config = dict(
    num_hidden_layers=14,
    hidden_size=320,
    num_attention_heads=10,
    num_key_value_heads=10,
    head_dim=32,
    intermediate_size=640,
    vocab_size=8192,
    hidden_act='swiglu',
    norm='layernorm',
    norm_place='pre',
    norm_eps=1e-06,
    positions='rope',
    rope_theta=10000.0,
    rope_fraction=0.75,
    qk_norm=False,
    attn_scale=0.177,
    bias='none',
    tie_word_embeddings=False,
    parallel_block=False,
    init='uniform',
    init_std_qkv=0.0622,
    init_std_o=0.0117,
    init_std_up=0.0622,
    init_std_down=0.00831,
    init_mimetic=0.7,
    optimizer='muon_variant',
    learning_rate=0.00205,
    lr_mult_o=1.5,
    beta1=0.95,
    lr_head=0.00754,
    max_grad_norm=2.0,
    warmup_steps=200,
    schedule='wsd',
    decay_fraction=0.438,
    decay_shape='linear',
    final_lr_fraction=0.0,
    batch_tokens=[65536, 131072, 262144],
    max_seq_len=512,
    doc_mask=False,
    train_tokens=562400000,
    max_steps=4176,
    dataset='wikipedia_en',
)
Each number is 128 + 24 x the weight over its row's rms, rounded and kept within 0 to 255. Layers, rows and columns count from 0. The size above them is the row's rms in percent of the matrix's.

# layer 3 MLP down, 320x640, rms 0.0815, rows 0-20, columns 192-255
size [107 102  96 105 101  98  98  99 100 102  98  97 102 104  99  99  98  99  99  94  97]
[[119 114 140 155 129 141 104 141 117 112 130  98 120 125 187 159 101 138 110 125 117 107 186 142 136 117 159 137 109 124 144 122 125 121 145 188 138 145  83 131  98 136 131 156 147  98 130 114 127 111 131 154 122 102  75 118 148 121 168 125 140 147 122 121]
 [ 96 135 119 108 104 107  94 128 124 115 108 169 139 117 142  98 104 139 174 167 122 120 125  93  85 129 104 129 120 132 131 158 134 176 120 127 107 138 136 113 155 132  95 104 111  93 116  74 107  98 143 193 145 153 114 113 103 102 101 152 108 116 101 135]
 [112 151 132 167 140 133 175 156 180 156 154 161  98 140 126 125 130 128 167 145 130 168 124 129 137 153 106 146 106 148  89 141 125 124 123 110  72 122 101 115 107 134 187 121 158 137  79 100 162 144 113 134 115 129 102  99 129 154 181 122 120  81 138  79]
 [142 132 162 117 160 143 155 117  89 139 136  78 158  97 167 141 106 146 116 146 117 160 129 150 142 123 167 147 121 147 181 126 194 115 145 121 106 152  58 110 109 125 141 166 135 131 150 121 128 135 123 173 164 131 119 156 169 187 155 134 128 140 131 138]
 [122 143  96 110 125 128 142 140 152 136 125 187 105  88 165 164 150 132 117 159 154 123 148  96 130 119 108 163 101 148 177 150 120 187 141 120 153 132 110 142 126 101  71 136 118 127 128 161 111  97 105 145 134 121 144 135 125 102 141 135 107  98 160 121]
 [138 114 157 141  98 135 158 130 111 109  94  90 171 113  97  95 130 146 138 128 114 155 125 111 143 123 142 102 125 137 166 129  97 125 154 132 133 107 135  98 109 142  79 173 167 186 129 170  88 114 117 165 129 185 151 102 144 165  99 118 133 115  77 147]
 [117 122 109 121 160 100 153  96 121 129  84 122 146 125 120 101  84  96 132 187  96 108 132 140 113 128 199 115  98 115 117 114 106  96 142 108 134 129 103 140 116 122 156  96 109 129 121 157 147 117 125 107 142 128 162 134 147 146  97 117 143 156 131 148]
 [118 143 133 102 120 114 123 126 131 185 112 131  92 199 150 116 114 116  97 125 118 125 136 137 113 120 171 143 137 129  43 154 100  98 175 121  88 120 144 137 102 124 148 136 155  93 138 101 142 138 151 114 149 148 115 114 106 120 126 131 187  84 103 133]
 [112 132 151  96 109 113 147  91 159 142 105 119  98 117 115 133 162 170 124  88  74 108  79  96 107 171 103 183 143 145 118 146 168 108 125 147 157 135 118 142 147  99 140 105 132 132 144 117  95 109 109 119 117  95 121 110 101 104 136 168 116 136 113 126]
 [135 151 128 129 152 140 120 126 145 120 153 190 141 114 141 115  96 124 171 107 134 171 119 104 122 112 139 121 134 146 134 105 144 157 124 146 119 136 137 162 129 147  72 150 125 150  90  78 157 132 126 132 118  85 166 103 147  93 129 104 102 122 132 122]
 [100 147 104  98  88  90 109 158 113 149  81 147 130 134 140 132 131 102 103 168 132 147 141  94 134 108 162 149 101 144 130 115 102 115  89 118 122 134 115 134 157 186 162 115 177 127 138 105 131 106 137 131 123 134 130 147 116 110 151 145 126 117 140 117]
 [146 105 117 118 118 146 126 145 127 133 153 137 119 107 137 108 163  66 140 149  87  99 133  87 127 121 152 114 104 139 111 120 133 139 171 138 114 134 130 115 115 145 145 117 135 109 161 131 105 164 138  85 106 132 146 148 106  90 152 112 109 141 161 153]
 [112 108 127 167 138 161 123 121 149 109 197 147 130 184 132 108 114 113  81 120 159 156 174 100 137 120 156 122  76  95 156  98  91 127 162 124 138 120 104 109 137 155 140 165 112 160 146 149 155 119 105 125  76 149 134  84 135 132 127  99 102 139  80 143]
 [146 145 136 145 100 125 128 108  78  88 108 100 135 141 117 132 124 146 116 119 138 157 137 135  87 141 133 114 108 143 138 110 112 115 147 126 123 130 118 122  95 150 125 155 184 124 162 115 130 146 121 112 198 102 136 130  99 114 116  92 150 142 117 141]
 [136 157 168 150 153 102 123 150 132 127 136 136 137 160 119 124  84 152 111 102 121 117 129 145 135 121 139 119 125 148 110 115 131 118 116 159 143 109 135 123 118 132 128 122 138 165 105 126 146 110 138 138 108 115  89 130 119 104 130 128 141 111 134 137]
 [109 141 113 130 102 190 146 104 118 135 103 115 125 144 155  98 130 132 106 171 125 111 110 129 111 110 137 150 119 143 161 102 105 150 114 119 141 106 141 119 121  95 145 110 105  69 129 103 151 143 107  97 155 120 153  78 115 145  90 126 156  96 135 170]
 [138 127 131 141 150  74 164 138 105 117  78 135 166 103 117 105 108 150 122 120 121 161 114 108  99 169 165 137 109 136 168 112  99  92 116 152 113 112 157 128 143 119 168 138 159 126 131 143 101 130 134 141 109 159 149 133 138 127 107 154 111 122 108 128]
 [170 115 173 106 111  91 103 145 204 132 115 104 101 104 148 161 133 130 109 129 136 144 104 114  87 100 172 135 116 128  73 124  88 154 179 119 141 127 119 149 109  86 123 150  86 135 156 109 106 166 115 110 149 151 143 143 115  90 138 125 113 142 155 155]
 [120 138 154 141 151  89 101 179 142 115 159 166 131 134  87 148 111 151 117  94 114 137 124 131 124 126  98 186 114 167 130 157 147 142 115 109 105 123 159 166 104 139 128 104 124 141 150 155 131  98 111 141 164 153 148 149 126 125 123 128 143 119 166 120]
 [165 146 102 130 179 111 137 138 138 177 120  93 159 113 102  96  85 126 124  96 118 130 143  97  94 131 148  97 111 108  96 131 158 112 132 130 154 164 172 115 111 139 141 153 109 136 111 116 118  90  92 116 151 119 154 110 124 134 132 159  96 139  95 105]
 [147 119 147 122 135 157 134  92  53 127 125 130 150 110  92 144  72 121  90 154  95 173 196 140 106 128 102  82  85 103  89 102  91 108 140 108 131 131 132  90 150  98 121 173 101 114 115  77 111  95 120 149 161 124 147 121 157 143 160 156 131 145 146 163]]